{"vocab_size": 8192, "norm": "layernorm", "norm_place": "pre", "attn_scale": 0.125, "init_std_up": 0.0225, "init_std_down": 0.00441, "lr": 0.00896, "lr_head": 0.01, "warmup_steps": 200, "seq_len": 512}
Each number is 500 + 40 x the weight over its row's rms, rounded and kept within 0 to 999. Layers, rows and columns count from 0. Numbers have three digits each. The size before them is the row's rms in percent of the matrix's.

# layer 6 attention key, 320x320, rms 0.0738, rows 0-213, columns 128-191
101:537507496524503466494537557487413536516526542493549542443541471458503435500439517461537503581502511469432550518452520564515521522514475547512404536489553510477484490488426492536573446551518470
100:519474536521579566473511533496416471544564433483569560471489501587477494492448447483500470466497556530495490502446527521501514492497527536452471496485540611532489459524433530442499434469493567
094:476447511513484537497445504481481550559463459483477541550583497478548539498529450480484497587479554595577560383462503541439542483478534486513444506499473527441488520524506530523425432560511504
102:496588519596491534487536588465478473558501595429538577451480590503523460451489461487497549499519464433519510453529453431513528486501454529469484526481549467487595548458502457489478513536552462
100:475467479607490498441471508458545475567462564545503517476543519475458538497495441528496532428471566479528570386491434447460537523525503464493570514482529513535477521470412535452482483519558544
093:545501478559400398476501450601520467538457503547486488504484517443516479516564533504558423492545579579491399490475458539501463501505531530476471522444533515532457528466511503507491475549466541
101:417537509460487539549458485452432570499468535549517495525588487444409476489455503479492427517500500463420555551612498516574482458542498548473510542561489568531522462530510520485462564493477449
101:533549510512515512516470566521495558492466473438495514497407498465504508491513527523518485438472566517482536573548448523560493489504457460587517555489448563484510487461440496463467571466509463
099:424611458501438484462429375550504545527561567440515625483544473510463457489514573486501511443502477545440511565506540573433569483510543444569526509535537514476507501498487468473445496511445634
103:536522466470452487546522507519496500571502517448515466457571547491387497507484508492455433515566523561446485502539498443485488463519495429457506443557476530436478522524479514521509488502465438
098:526536472514501487482492471510470487372516538548453513513527541502517442520503457491528473455550508493513446475496557486500520489506537519448493468543532453468475564591423531472519578536463508
099:521479421481459483501467496439521484502507474451518567459513496528460492521417485550546508520577552520488502428513445458455501416504524473508473481546438519523542498509509581523504446481562509
097:420505504449491463525533485496543508531472544462529507417498486480503508484445552516462522541507539467529474532437567547466494514563546514537456463475510541424428519521468551553513416444602424
103:478484505482502447548506436539508468470517482496555521499521450522467504566411450516495489452498486468497523430448470526560560548495529539520508541538479458523504504539519476486475498460461524
102:447416569537452454454506500545422543437490537557528549531490470421513468514521524468501442502530564506563509510468527507491498533462497522497503550597470451490488445386500451541545426533512503
101:532510488443529486473519514458545481491479529512471450440491585500474514467518531523524572555555499481506475505528495487511568433484574504530490502495489541490543507589463558600519519467440477
100:516467452482454472480532514470482481548469461550462546445479457496571500469526519497524444541518473445517476518496494463453462540483543555440523525468451490513514512601533544529510524446528490
103:476466449421475483524527471518461479550576553610498508490548485550495469501498502490543520518622549498561471406495493450505528523537463538509487377577522463460478508510507531516603485488544506
100:548433524496523473542546496520550570462563475597554455483521547515506472491541542487467480464561492498491540499534468496564532534439534504465548543485509444580449476490539458466505488578511448
098:523459540521445514534474516518481540519558603506528505525506582509431467482462449455537494458506420571472485444489482508585485479464536487559527524497476436483551492461465528488465464495541549
097:509532533532521581486469524419455478505454485505470481470530525444441526536493551508520455532463572482489509488505516523552496531485574606532466560549520509515509527537543443490529492546581537
096:442500450521528465519504412486443438496512447460484493511544480454559625500407470504575477540539561534574468499523517525487518519518483475510474467514499565466532516545451467459442487538481503
107:483544442518488481505502490503499477522555521506510469531572520482416501523480511429577518497511503507548609537502487549531496470539469456448502522458496442491545497489506542572561504501528517
103:522450543503527460467472513552460513510445490489427520475509507472499509461521534537519491515453459428528450467527432482481606506556525547506404461470519531455541487551581527482573486469509504
093:532449451474475552538522511553527459515501547454533455522546525527502488477512531506514503541500532489481515489494454497520537480520486496559420483558471554501495514543546512448531501423423498
100:501550445473484458533474562522547528508485515508481525445529468541555449478483550461496473481483473491515447503473478446488473511483495409487413510502407459543528433443447540471480539476470526
097:513503488535487567472450537462506442482508533439477515468463447525520448462546524550514536418513442590542511517499445521456368539451501406499528585524477580506520538543516493538503449480528530
098:531521412513454474446531520527460501489489471509478486496544464428516566454508533490581470474515543500494549499494515489495458529528519517577449496540453511522507461594460462471549493507491599
098:487504479458469468467500509530482475518516527448475521511557492562524553496435548510498496413471562520507516505501463514441483495526453464539534537577438477436528468470551505552453485601514554
102:488520485565519464519469508523515480587462596483511464410530496508574489500491440498481460469456489468536504527517489464484517500537517503461512507415464433496529529533453547561551378465527526
099:497563518566473526487465557491527511459530453551455545515546587503489536545497588545423474534496457526477493517479541467478520472527510537518526515464511486473524552547438518528506539522497496
099:488464477520484556460505504529472532514557553498438475582508527453479471461510503526593454524504526499460513496563502547459466519474540520528480541487502526527487544508502523476465562448522501
103:487482493465507482455483525497499481517495468482519519447552424553550529498485459513488512467465492532494467511556528520605498531468541467413492545497484452473474482452446465547466579484490466
101:476516519493390473484472592508561463510529468471537474493452420450503467485473575534550519500420524492473547489575532453482436515418495470528498467454579509524530478499499481505413484482556474
100:478493510439493596539476455527528548442483506474523501417525553510539576555491499527543512544505521540437433469556376614504524441500552492458544505526462555497502430503463490456569510505508490
099:507538502515467513548459519488517448564542483511517531486485506461468510563506516493553545496472454484553486537530483420523466476505489529427508473483558509556568539511507487460547471534463502
099:506504533551535509514489520515431407563459536440495513424485502518497555538487535460441535545496525493433469471467549530505525416424449549522455479508473452567504373500523514519519549483488497
101:458554488453563470458538503476474526525506406490451472481488536416422452553542521578487543491480546585505518549542442532545527455561445569471516485476489531555544484493468495501514484525496500
103:557612454500548468428588510479477536495504528458537499490501485470551512494522447501433528449446521489611520575501464486588500516545489561548478522494530520447487501534502446584505529463474491
101:510520479514497527506572549479479589524628537526507494497423512481459513513510496557523511476580490546439378498546394529527495530473509547544523462504517549509471494500452482546494483489514425
096:545505549494488479482494550434481511478494584463496434579552497451523533515429513485512547499516513485500556512513484560512487489445494455474508452492516507458449468513515509462499553508416550
101:546486491517486472495457527512565543493515490531543510563438472543536483521532528492558429464529439466495547502447541488596411493490523512578524560539502432452485493612495521526507517505533465
101:508446488496454533504475468505486503521492490520596549404504513478509459506492616481473448538588428509542515519464502534478540534513471537483457467545577605437567526516492448478492532487461487
104:492480570504569513516553442492551463535474489445551503477468460465541541479519541506568500499589561485397523444457611497541439459547495463596500497489510544472502477538425478564528574566525518
099:492470432467548462514433431436499554495544496468472497434415444491456454546434448527573477519529489496508497460467491476565424520480447531484484438533481523520519490515529581483540457475484534
100:434477519480537496549489509489516625454495604509513488466546526491543471472511526485473446513538434438538474536472514489549481482507518544529469497517514549523478458566451511536494422500550557
101:518510503524476506499491486518536439478467505486553541484541490545499578490432444513503571576478456495519468520474451492502487480490481466527511547463616541499513476486458486562421467471520473
099:432498509581495550600447482495465511494450514452574476503455524506460523443482443440532478469530537487394599499443516514428476471445525403479477552512533435516472526460458506504457480491567543
097:474542604508505501455559416467466489466504482565585453539471555517532505531519539488465500563547484512471487496450470485548476531475478445449560473457479497565458453536537531497487477429492557
103:517505442472489505537577527560496496490523461556535543524455536525517542503431462466584511442486459507461552520442476520565456460461464438530462508539555542513461509538505516509528517515506503
102:490482517438480553480454534451488492508499485509478513517523486537474583539511504511450533473567530436487484449583563478491528527528483464480447499476452477489486438522522533470523470493503511
102:548574539501512454565477478539426501510540507525466477476508610519457522517529567449569457490465489515434523463554438508447518477565556557527525496572531505428525552546409504497434491519462518
101:495475463559515489436497525492483546500507531465467453566475514502526474528455521474446548516409447471472492548484444537535444471496510477442485480462486519514539487522509501517473473490638568
102:462494581432467469473472538490543554474531490445455502529507515539559513495474436564525528474412503504505505476467495433409541478420533483484478462496523526624491504442529449426592531564509431
095:480536528513571524446532445481464528506521510500501553428489489524459412514490526443541477528463604441543460433502533483494544473484488498539528529499439488492538553545511475513485486575510528
106:519480556582492494525486533514493456513540516539531464483594503524450382492511491572484498506506444528472517463516450631575487466477523568477472459528544509463455563419433467477533537458428488
100:434504500434480493500496508496423516466445499447496574585449520525534450521563463506530419500470507524555586465528464474524501520511539475477471484541547480565506412507492441574581486521457516
102:475473514444489480434486375511504517522502493567440461473519526510534501491485457455511518470572481466514551466556493515497541479514517528566506512474565475495480424474549484449512438506495496
100:522554486482435490456524605587520533525505501440484416504484556477504493568470496470425433461478525540508525468518452523568504492421527511473500518525460573523507467545504512557458537492571497
101:538496458504522492473531490515451477514468449486478500421554505489456519515502515489444466535523519497546472480458588483482489569531532586545536485465484467527430464468544528540458528452571444
094:471478500514485473486550451536447510471488539443534517505493562501521541528497474488476593516542495536559559478593498495493522495566481444418475455441525591551520433581538508506504545452510473
101:451492449535472469451463530484560472489530556507521484490483566483463546437490544453506547450478482507526519443561577440516546382464523510501483489491521453375497511460478541493535510388516446
101:541500542530494476525445493475519506472520539516473456455557480473460580529517511539542495423566527509475507534529508444457497457505484488491479501549537538520544533510492433505455490463529501
099:425544521487471502446440504603463557528543505460515505475477490560495559435424516519527501495483558489491527454505464502428431436577529522539474511488509549536502522509475495501460489487537477
092:529490504514480415487455556451528521472540519564479460492557522557468493558485468497493459499442549536470519538525478486465433525431451483465539510491540424519490440459447508483485555511519536
091:416461464445458485514447545464423450553484461530521505530515481465538514549462544509539517515490472541453523487460460574433557432479495505412441452489573560526477481473536379429536516514532481
092:529501476515528462483539486485474460526440484539450489589521427517429545515522499504415481478505570487515452492542497486509477541566506548524459469508532502469508463550522544548545525500499463
095:561525476468492530455541475538523484491476502430473598451497552524487537475546495503522471492516474437601476442463452479417549447441508532468479461517489512473466491541598503524491547472458524
089:509467474460510478519496470494443480556453480454497494430506528454460524425532585474512486476464515497488547555519494542458482442443465551498518479472467541436593450510436459476499569414525458
089:421494521469517543492421494443515506445440472532536494480535467496471499517506523496528499520421517457488571560486519476504512454493457506478470511534419463448575502516431500535511557471500487
096:476480529536551484509441568508451419582470533578555578488470579478570492498478511512454481485491465492559451460460479531507579498475498574576494474531532516480555507484540454471485522568506478
090:471489480520576481547491586509467500517435549434450528441514522516540567559449583449505492545547475529537494529498583481497431516487466504490489532511443517528540499525436495586458516591571511
091:513469529479506517428465503486506525526494485458547510431487579519461513519496412478516503486502501479529470518523451525498485480488520528551444520494537564556544440489485475559514487522463485
090:548519438540493525545466508469443496566486483520553507525472494475549468531505534485519459452490496436507503604565483547492488508539551466429461512456524487522486523521458587541507488512532455
100:540432520442491517483476490451502502468524473497487516515490470546526571494522439530510525576496535552481439523395610489495535539513578439481451480445485482468531487538560476503456489446518502
098:497525491503566521529527479489469483456524402522449472493589522498563514510530582444473482522472486465514554519522527483535565472526471577449510528509561518502466500544475519521553478449483506
097:485504472562464511509488502510481582511469452484542527392447557497495545476475498477499506466514526497506499484482443495486515516540502475415479523566490587520504530525498534485570534458478451
096:446500480530421543466479511497438513505554533507503523487486467476506540497436531473552547544531466550476513469518501497463518458457474491414460480542543494517594475498528571458475486495465566
093:463533543512469452441503464510510478449590527513510398482505534494494432516460465434457535421451431508505532473467481510472392564460506485411565486548512448524485488507466459506462461438475521
090:559555548474492503549420482465575475540518576474512506497486520524460447474452490438530478461447492512441472553476558466513504499505490508511520574458450409551496555477492471537440425509543450
098:462523583451525535481471553511441423495418403537489538583471471459538451527457498459448557475450440484495546524382503509460443503423517486532542536522481477528502514450431502543472446534507537
089:546446519529466510474501518569472474415482523464453535472498439481558548434430552524581438539501493494509491471483445510410513447499531540569406512559521444439407462503491508517541507543483497
088:540425478515494482382498515536603522467530466519514454532482541470554486519461483566520541448501464472464496460527479573524471504432500469385467507475493466525497515537480459453512514550429538
098:395427563572468492550482508514508467525527425499474464443527430546442537451459539441505433497506539502499440503529476543474524454521480498519547517486480570536500571527444514482516431517498469
090:546500567474454521502459544482451485403503504494458440519515526488521448509494482503526452553446536459499522543510515505506465495521453514462485582428513444550469484480507488495484435547480604
097:488569446508510429469410506551531473447456484550510498485456493455528451493487536464519449588568492456584577481524535563441434473526525549530533497483552580491500546487540558522481551508501518
093:480501525520452570573529465507482488520484492565546539503498527529524519493495467484429518515557546477492458486555537524500514497559533535440508423493476520478476510488466461522529502449466506
092:482501600462493521583483517482510487500569572556517465508578495472512523501548537520568484435579612535471490475497466547496495529456535535492474501493534501511464469476557526448544517600402493
087:516531567569553485465495514417496504566481559535534568446470497504534462482465435404474432474536540537526505496525464537559484504553414513427526529513459514498531538537556534511536497500534525
091:489503549503519541520471503512507543490527572539537540507469489540492561559470450516457475577459483510519497545507461510458521481499486481485505529467427455530548525515488544488462432487523498
095:555508504515483397430486427499511426497508539565498508473449440478545531521464441475468479427483500499511497439496454513455456519517500431460529558500509556456489574463493557494442477516508541
089:449471472465477478507544508467518481428417465523575449495518477497515553495491524532414524471480505490477550450507613516462512490488517414468446510481529440447515554477453593499523649485506524
094:489521465508500566478516471480513508512501530470498559418525451501540529449542538527447487516524457493548487489440483489505542471442577489482463531540508522513497505505503526507504542487446430
095:488484338482488519529521463465543423494554446450553508490466479436469496487562509456511458495553463480477526488516464443523435529489448501520534473580470455487546558523545459484450486522427557
096:572572449489533488535472513503443493478548464455513549416409492515546497453459584504514509495500560487539571427439603461519536471533531530543472516465474531500501504596546433478469522465562362
091:502470514502473494554456494526600494479513514519465505475544488570505518573546568541463437527438460507516513571473532521604535519477516582489538436548509507480492573465526524421525551464561513
092:506568556555480517540566485533572428514480446508569510464478551435472475565517470536488513504443481559556480472522513595440476574482491454509467487532535524517523428465444467485532450526484527
088:514512464487576458537503423505466530575582482577488537540485550527517511549438474492497444492545453451459487494587480521546491488518485505468505487532464524578549513467491521498488478560502521
089:484505551534506483528497466511498508501487446570467478559522461475507535503541471490505632468537503506557502470490460450532449508514515529480509427535489506495579501548549462495481518451459468
091:468482479522474468440525470570477491467502564444457458530506550523516511430560490443442491523491454504476463456469497568502532523429454457594449474454551446512505508512528504420489525438474474
092:489437528477564435520532451518516521510491483547469513492484536518512456473517467520520499535500476479474489549464484551497532559528549475417503479454442535576487485590536510467531527458450483
091:461482432479541438540527433467379451473509482568511476602517461508511493548527449509515533561473438479586402558582536543472450511471504470491508482503502518552503494506577516475485468529538424
094:429532537464518480520490452473461506441512512524519520500569547533464494530488438524531533480464551493482511555476461486481454562464563595477535508554457406529504460501539478450502588522469448
092:576490471471530489407490468468459548451482459475465465567479471563536438579488512555495554542523488475463525499503528536477526543450549458545476466489527477551452507503522499506499479558466503
093:487515394478488576541519474543461464528498557498462459536524500542515522474481543488523524453475506500627493478450541540512496524545536534538447468520476495464445568465476544548566514511523508
095:498482535477540482476580541546534453555443489543506519569555436561540477489492500543519527543468520492510482512453493493598460560530457579492414469506544504519539442518467502398423502506522468
094:502475448563571480464463557507501493425468558563492509521500375446486535442526479485576552474499443532500531515430491463495458536442505509508496549494462465552498551498452489544493479522474453
093:518509482509464536473488485442463423549552507490560590529538467494455521554482535444539599559469488494479387502565458492485522491484541571519468500522436484484503554468543493511461544512476508
092:527548543529465440510475516503502502496509452497475543550463472574477530527437497528482522493464543494515497498532637522520444595493488525533609429540501456443541504472516463499542505532493471
092:462557460464513492545495407520471494483485508551527488476455591520560484476568488496605593540515466443490481491432439468554487442520534558488524501485559501501478579493465509521508495478579454
086:495554485505435500529480525528500543529516468540462504466480537526522515540497395484424525612498438500442466536446484437537559471515482559503551495481521509526484439483544528565475465432459559
087:474467510503444461486542574552475559515562507495474465529524519497414447473557470571478522527499556497490504491448501426385424507524630509508409552487490497516501486513576537531474494461497530
090:559514499532510439459437500473503458566449478464476494496545525447508434534524563492521578555530589486524501447532507500467465521598482494470499461493438490415524500587481499488509540575521518
092:529511450535536469542493605516574498450512497522545461468520479465563523464486429477449444467580431414517527545446508485572487580532528552434462527534540568479488510530437486512465512493531537
092:457534488537469508509404541536417527520498482470472496505474416503494491493517439447485505518477527509511493507532587522530448529465530463496530543392527488515533506434501528590451541524603510
095:558497492532476556581512506458544483497535511510529491493568509529559469508486494572464505503542524515503515522512551491428413457474494482514509457492534533561519511522508507515487455602506586
093:519517483539504494543482486483518415525453480470541582486507494445560488557438572531573548543392447548584484466449459534543528478498484495471377477531540492465556452448535482503564462480450557
104:570594570455495461581530445495463519529492488462538442544609515539475581557515497479517492519505429549369434521485514557445453535470458486455516548574463475482451425477535510497496530533464451
093:557497586466496495522480519549537470504539447517530520468442492497507545482592511490427477483508479484499488548491567536461484488438436517491468549429467435520440524500497476516454477534467521
097:522564524504519481504523554519519476522492482540507570376522538501419512486506474497520463460484489435481529454506460513554508490554451438550486506491489437459568514406466470492481479514520546
092:571502536496530548543576507586471473421481533500516546546464503467543528445564463435471455466454468505546447552447566444526493534508468446573559541536478536570462549445502484487490483519474551
092:467472526482505492490509485563423491577499563473475521456550464480481452527482496532504496472541448487477498523534494528447508446550458555544467505485574566508446485480544568432526481486469430
092:452459535478472495489473463471409500516425542432492503490503525445568432448477467508469503501458533520513515491494525465551551491529516499534530513531460482476530476554495555533511434503473596
090:537462521510488406413535481513541490525452483493528462495447519486584509462486516442474505546473481459483564563555581436472533530511500470490469470449491514545466512543507428538523492550510506
092:504508558498476443474509454556464501545523516493425543476535578547485427525442444509479556554519473472555477449466501470516474500482568545473447429485589518523473522515531535466536437537438446
095:439492502527491558474477556578541548496520516550450469482421533480542512515476566526497569454563519533437479501481501438494515476563531531537489489434508494563495504520531447450481480497458481
093:428499551456504522464521568463501554465599508478520514454494536520487479563557465459500478476497466461519501452459559455451493474563484503548442471434538460519488452492574497489486530484537479
094:440465474469560473601462475462486485452508508450491470550451495510504459507529549493504427475508480527501473541474437545520436493549477438452501555474488444519448490500596536537488502504513412
108:447473484459488479501448482483470573462550500487494481437539441477531506513460511498465501493548480498496434522467558486488459489493555484376466502500487475532433520483588449459514504484474530
107:406490571542502483466433445472485508549497445511479515582456454428488517476491499482501522505540498510504549568557475513496418509563519561483412543517511493493531485514545533519427491504507532
108:476455502537492504504432569566552548570470504526565449432525490503447515433405567421537463471423557503517537445455567529461534480495508425454390497507507523452491494435495551418496508498451499
109:519478443531512485474502509480576456508511412532560574481484472480548437554445443443504536568544488486495524460493452533586468540552490419521516552516526494502498530535457525512417452472469530
112:515456484527405479498481472498502523505492528495481426426524541444457469537547517487483447593497524430460514548471536429528496462545431472463522547540437514475489531508473509494505560504498468
114:477494484496458494539492437498532467500578551465509496541569523570519493469453397467522520559506481470431465467521471571536507511424515468507488489533499506519580529437488542471508546592479527
112:439517465486524567532479444557415486541465589501560540498454471558489502498485504483462549468510477458532474506515505477453516498477503528561467500557514483544574449513619472501600458518543525
111:519424513426508497501430504530543535477490468551423483388459502440489531508516529466577527523475549456444459551521513475519552526474466559520528514474550422551517539486492523418480533529458521
104:560418497527460570581506440536570470517534468485507472418483489568539497550522422501467486589477459566527484491517483560440530473517525489528483454494510556548458470502523428502486587517483441
109:518500487442449516458427545471577515460441481490540506497536511492575486508398472465458532550469529466489515485525547571528507456547483410555538490461430500589490429518577516501484532544555457
106:445531441500495536483479554499492536525522498463552517494482465569508512545573475425510402502543505529477501475516534493551484492512511505553489528501558520503439556464499577533491482469575504
107:451558456521556556503496530551468487523504572512519467469456475511428483455528488467446490523482525535469523435576476439459463534582467533471466591492521473521580450500586563510563479541555552
113:472545528464473509454448492439503553509458436444464551462564509563506517558473539522524420510518537421493447535494507454484523541438532549570456511500571567483561516505565456519454512546530496
113:444456481503410493519529493539504507472471427592501537518497486561516482493479589521481486537523471501451477472515522492514474461459457454490453498491527510467435477520520513452543529507464593
108:560578544439501500509519552543465463561462541472550508477487494573424497490514455517435458503408436455532572528533483505564451442500503568566484498535518393473541450479477424532460434500515471
109:442513470424503532596572603451415435533440510542450550565504497541446549519476462522545621448528505455505518537473506458532469507538481568505511478505531460477453438485472536496542488558534401
122:471459559470602501482459473506465583437436537484550399438475550477591513507511429496448481501474478476477523521497550511569438542472560556445455542503513550551512471537440457534601508464496450
108:520534531556576542490523447543479523508510435554445487512482509479510511519538491455518490515529534518474435420455486512500511520554560515514474527411528537470572526543462530452509546507525528
114:483541490476476539464536455511573387470498561463513461485402446486463497493550444487511583421456496537523505476497595497475538533549525433580548415446462486487521547481462539505454569484511551
108:497492446471544526484481503494476487475446534464512443604579462525556565463480539441436528538608518541499564509498469546527541496479482436590454511464467442518523501592564513534470527472551405
111:481429471485475530481426498516490519473446559533482456482541435495455550436467467535511540490476498534469436562504433595503427560445444510475474529455510482445505576524576526437396519486514523
104:405463572554530498534476491572501526506453556580510536584446477484401476552440510560394489503480518486530530562449427503567484488471451475523468512584448529516526444511468536519522518554448578
112:446462534481412519507457484545547458468561469514496493496563479484429495491510479562497520500519494520453588490449587479421455564477484412471503548483511497517472495453539444550543532512488518
110:501497423532496458547492547505486449595527444494555544515503453407541467510510511548495545486498525533521472501505457575530421511529405494437567516514541478455517484421523516447491518483563539
110:530491540491469499500473498459535495533475542527518544510507496478488527473377455484555592523473503510491538475461424515458467591501512489531486477498483558513512431459486430459480489460491538
115:485462480477453456452559521519496524437510487494553518459456488491495490581441498558483512509540506508523554471523431452573453558503471486478517526500489551553538513484458480525541536545553587
112:507573526554469504493470529528506383571439483436527548444427485538540545522454502566508530506451492568599425554488526431425522524497512423528449470429450519463568531530423477489517456553481469
116:525499472460600502567531453515464536529537584488556511523460474537550491459552475513531527478515492493461439528457534557479527550539530583548470491521467614479455478494549523449496421471504423
106:488538494539464450444522511541565533547522547454573479493564492453433501510521476556495566478449522532439522534509548538547549526482473504480555490534488492433509529490509536423500425511539458
111:515449507440485556420468446509439507523522430460456537546472530438468508509531504517531443491526490490502472519481449495605462507430544453462521435483440539536470483460518542486445576484495464
115:490502472458470486490454522544448521518525514534517573461535565483439491586470443544562457506486437489481431482443502497490434502469529501524569488609511474564528437486491560441470470499449583
111:473497495515489485451517466504496550486509432499509502439461455580488456464509577550486506487505513501560452409528500488491524444591492547513452423465588530545540474504556574478566496473540472
118:489494536490453479426504429515446513481547595569487502481563522508550534547414417469438516484489471424512479486562494536517497419517546477497517477520553452487443463505501428506490445488561498
109:502545521507433548556497569513517513469512543436533477462521512475571511491506504500512524494481447521450531470413406490600469523492540528408483572512468545488534543478472467499505517384486553
113:472511556519556555497491455455560438424541486430492494539461478471496588544441516528418587500546546539456541507482458511485475472456504593491513546540473488497508530505480537501466513490472471
114:533554490558522431535504549513466493527441510491464490432453550463504512513530522507502465516464517462588494493476544512560440531524490611580471492493483464420443494453496489571473583468575444
112:481501418517591463526523463556465502468477503523516527558507506434516467481431492515456441479489493530616530487509515477451521458542482602485455523563487504466490539482515533485571496483526517
109:536499493465466495432448492522528510516499471591515451504492547558483446511513553507523469512558474456466465445470455551552471470450520462542565485492520484531473495452483498468515632487485521
110:581455508492462484444479500499436511475524506510489542539538493475502474536461501443433499503473567502553507452460513467491477563443488552546479497530512550540499516492475535503423515462458498
113:464500546468467523491462409501498523441548456537513439515559503498562451532552452419443515403601462538482468503479506547517491545496470560546469490501485457471482481486608464474465483453521446
107:532510502464487521502541520524552514488537487484541483566492532491523455534479460445449462476516483477403528499534488571523514526504466452485447514545522412483535560505444477455519554473516521
110:549508523531472494503452495526459438507456510505585480545478474420466521506430460462486549510604485553509545555518556472469522563442510466561515481483554492503515481503581502576469532507443525
113:408540448530493548508402575521430517510402498453425491523503509495481468549547513451458502529480538450560427549403460513516475555505469484519456504444511501458514472445583513432445489548490567
113:482505501487489486499519491488524474489512440490469468498485547522446502574409449642500513445439499524479466462546528481538564504575531527502474451560441490460552546513508499525514494501500499
107:477498456486498501455522472546508520583408584437464499470445459484481442485448523504458480596464496477476480413498577539488506502458527482523477544480487487546523585438523518532454456500516500
110:585484490535597573526427439504493498544509416567485486517522482512445466562553458438523505504470537499441589424485483508475533496536478468480475406484517413535507531514474490550524471523551532
114:458495497483574481503530498435525450482523463481521529464549537513489460544468474493495523524511562454587486528426463517493539490539524558498465434507481582480606519556482488507580496384497508
109:533456521502569602511489500448503594514453470512479500494561488542453542500509490536472510499480514487476438569538545556448495485571530517477512564458404509512447534449421580507477519404516501
112:516557484488494487507461469469493467579492573521464517421535506477491515461552492490565462482488560512515508471505430461494537515528527626548465524579504472436500546515463555524549542455494478
112:501510544539527484485523480491496460519534465515507554483531503570460587496491558430536488584523510538538511500518500550544537478518532519555532477463484588427624508502542497501509461539507469
112:454456493477519460608537514451487502521493559464511511476490476458494552489495521503501487510572478421523442523469490490449521528447491511521525474503474530549464495494414468454461577455393447
117:472449514442434497533531507487468461509510471395490500463532495478508427610434546596495492519495473553516504491510573539519547476498463473525464477547482600477563536466524513497518514456484466
112:470487543562606547514427465434479454505510532518380496529489521499495488530412491456523454446478489496525517449473508542587482440476498552602490530471574521522465461477488457457587543495419436
108:577464479443419490472457458467513490512554510494475500491468519475526581493430533506453598517485534483531537473486546481456481445581496539440499435562521485474542467506573431511516495431542483
121:481482449482540562432487491498521419469590449514518531461523501472436481499424506463607464448507570490529512495526465577590523478478513556524462500481555472478543489492541504510526501570530510
115:543475496518508498532499555461565572499546552467478470506511442573485491520554491439531450469495509500503512548571601534448504518483442512511520501478472488501505518463412506545527506461507534
108:447455505451511550450508474470451546512471538487484508540451501537409477562539444464495490466482586477525573526541493461466511494504464429495493508541525580443537459547464525478563468488435526
110:556451411549490516441519566497463487452473479534469454526484511469450437518484506504454505512517523522498428455518581500525510561608461448460453477561527529497510469474495518542514529476431481
107:510497499501560518483512473456554452453498497455486545480473514451468536513463513547403518506455514541475507499464502427507513444509538610546491465484487479433423561458594439508531466408521485
111:508539448508461514436493522536547423482489474531532472571536462453547454452475485489542465511514523460488437547512484538535568527452492470526474498525524519506517534528485397494512407483418471
105:597536504450512418460523470514512501525488512487462449620500451494445512532454554483431479522485472553453502516562479484525486474506491498534472498506487468489511471426475513485480502472518377
110:496509484510467470462482476555485563543483529482541478459536446527439495515475520512516507504550478564611571446527511452439462460474516472532461486560506495442515469465483530473434485516432536
106:455562518433500477531576518529407525457567467524581518482504541482465481491435472374428553543584424544480454521535543492439483532484497508517503511494474529446486445486447446491453579574506503
104:548489492472548454489501553434487556499453482413472542581472498469549486538492503518507490486468535507494548446478504435473496519544454450495474498476459494533532497570490530524586554563497585
091:435582387540472484532506499512515445505474459513488522485476458490499480463516582521505473508563527469532546517508462450496508507546556525490535488454494560478575471532465523538510427467549457
105:473532545499569534470469471549603478486492481497476495527517430499439495565495555582442465479471504457527513510529523489473494462522500494477548486542448461469489433513418536507502526499581492
092:445495416456519457511471465484459535506480497528501446498545491466505469534536447517541582508433487468450488531503537480458534470475493574487489518484558490465435568518458533464500491553516545
093:516503472467447479503510473399508517500437430539530541459405512470467525561475491430443492495489440493521432521501537591533489543487512588507539527507513589464509494499471521560431553436521454
097:533498476467482526538528568513495494484487457472505443498502486499561560475491410529512511504559482434486539525535488472530473530532467498481509534560499449448495492468519570521434427495482555
098:496535512528447513531525498529501427450456496420564487449508474503495559426480483439480489491576517453427408469523531487462476491546548510501404471489511480463468573448479501491556541498510545
095:471552555552552489516454447458485576546525469422486468503460524519486569552459560499527514537423503550493520426487463483542566468474528525549493476529576512494553487558496509503469531482496494
097:518483487466538505483466509489494527422405417546500480596451504541478466456471501519510433531527484454536496524527483475538529459555539507531488498471457491456535547547488529529512516481514501
090:522460551450444502532507536619539480569470520495499465473594557498468499532459547483467510530488482541481528517526475551507454515484469474531396538489478483516471547464510560532501489475467506
094:508488482442531505437551541543477489489474508455580507461483543462562404391498448484458448492513475476479536440522431445457529463443520468522533501520521512525486472464581575491513447530471411
091:448509541454546437444477558440466513460490527450486491550528482495511439596535514498465491512529481424501475518478486502479476501510548490607491479527525524479435479486514462474416509504492489
097:482480465542528452489402519483506432500497465529469494525535529478540469439474495495550579490541498497543453546470516433478442538400513398499485492508619480490454483511549473492480494451411545
102:526476466453561417459532472465510504500548494464468433546591474467436542459515499515536526524508529502509565425489499523490469534460424465572506530522448451510527508485502464480512497526531438
097:604464558476463489431551384465578445455518485535491512506484513510498443486550511514459564494467496473484478485509503538493467509494568511463492528531480563485429537468462511443536503509486548
095:511515476381530506397551487538477540503532490492467535462496508516449438542491525531467390547552498540557421541448510527493510501410561458571476500453493537413519514459480484508523480441456574
085:482509499481520551510534482577514567516508566405505528500494515531594484513465448484502538525560513542525494466503518488529595440563532540558384513479523528506498469574529444510560472448499546
104:493472552557477471461469463473532520511536569461510430480562478470555491504602464515512507500470428528527451449533596460474492493525516466503487521529502519456415482525488442502473598522431541
097:546460490476502499423562416480506446496529481529529462496555507490525475489512532487506499523527470516502472535520504502494477455484468533545480506463460566507458545516432468458495505470531466
093:459462539489453547475495436459525462516518512462494569490466461512556447518523513546486591507489580506518481522538518496493483499514534536532486451530446484390460523433495538454584521563485522
098:473549496510513519476496442504474531552438467594423550467465465506535426458575465510463495540506527522524477544523505429529464556525414486497508513445504531537480497509475496474511489545475506
094:469498511500470471457519495545453447487529511506492516518568526559582522519511451496415543519525445483558525494541576531536486448443538443508444501527574551473497489429538516485470542516520550
097:445466528523440448499465447445444510506473499490544474471536526518526510392499514496522504532511491498527528534495556519464559422470541421448424469560506452470463481517508501455530509517455538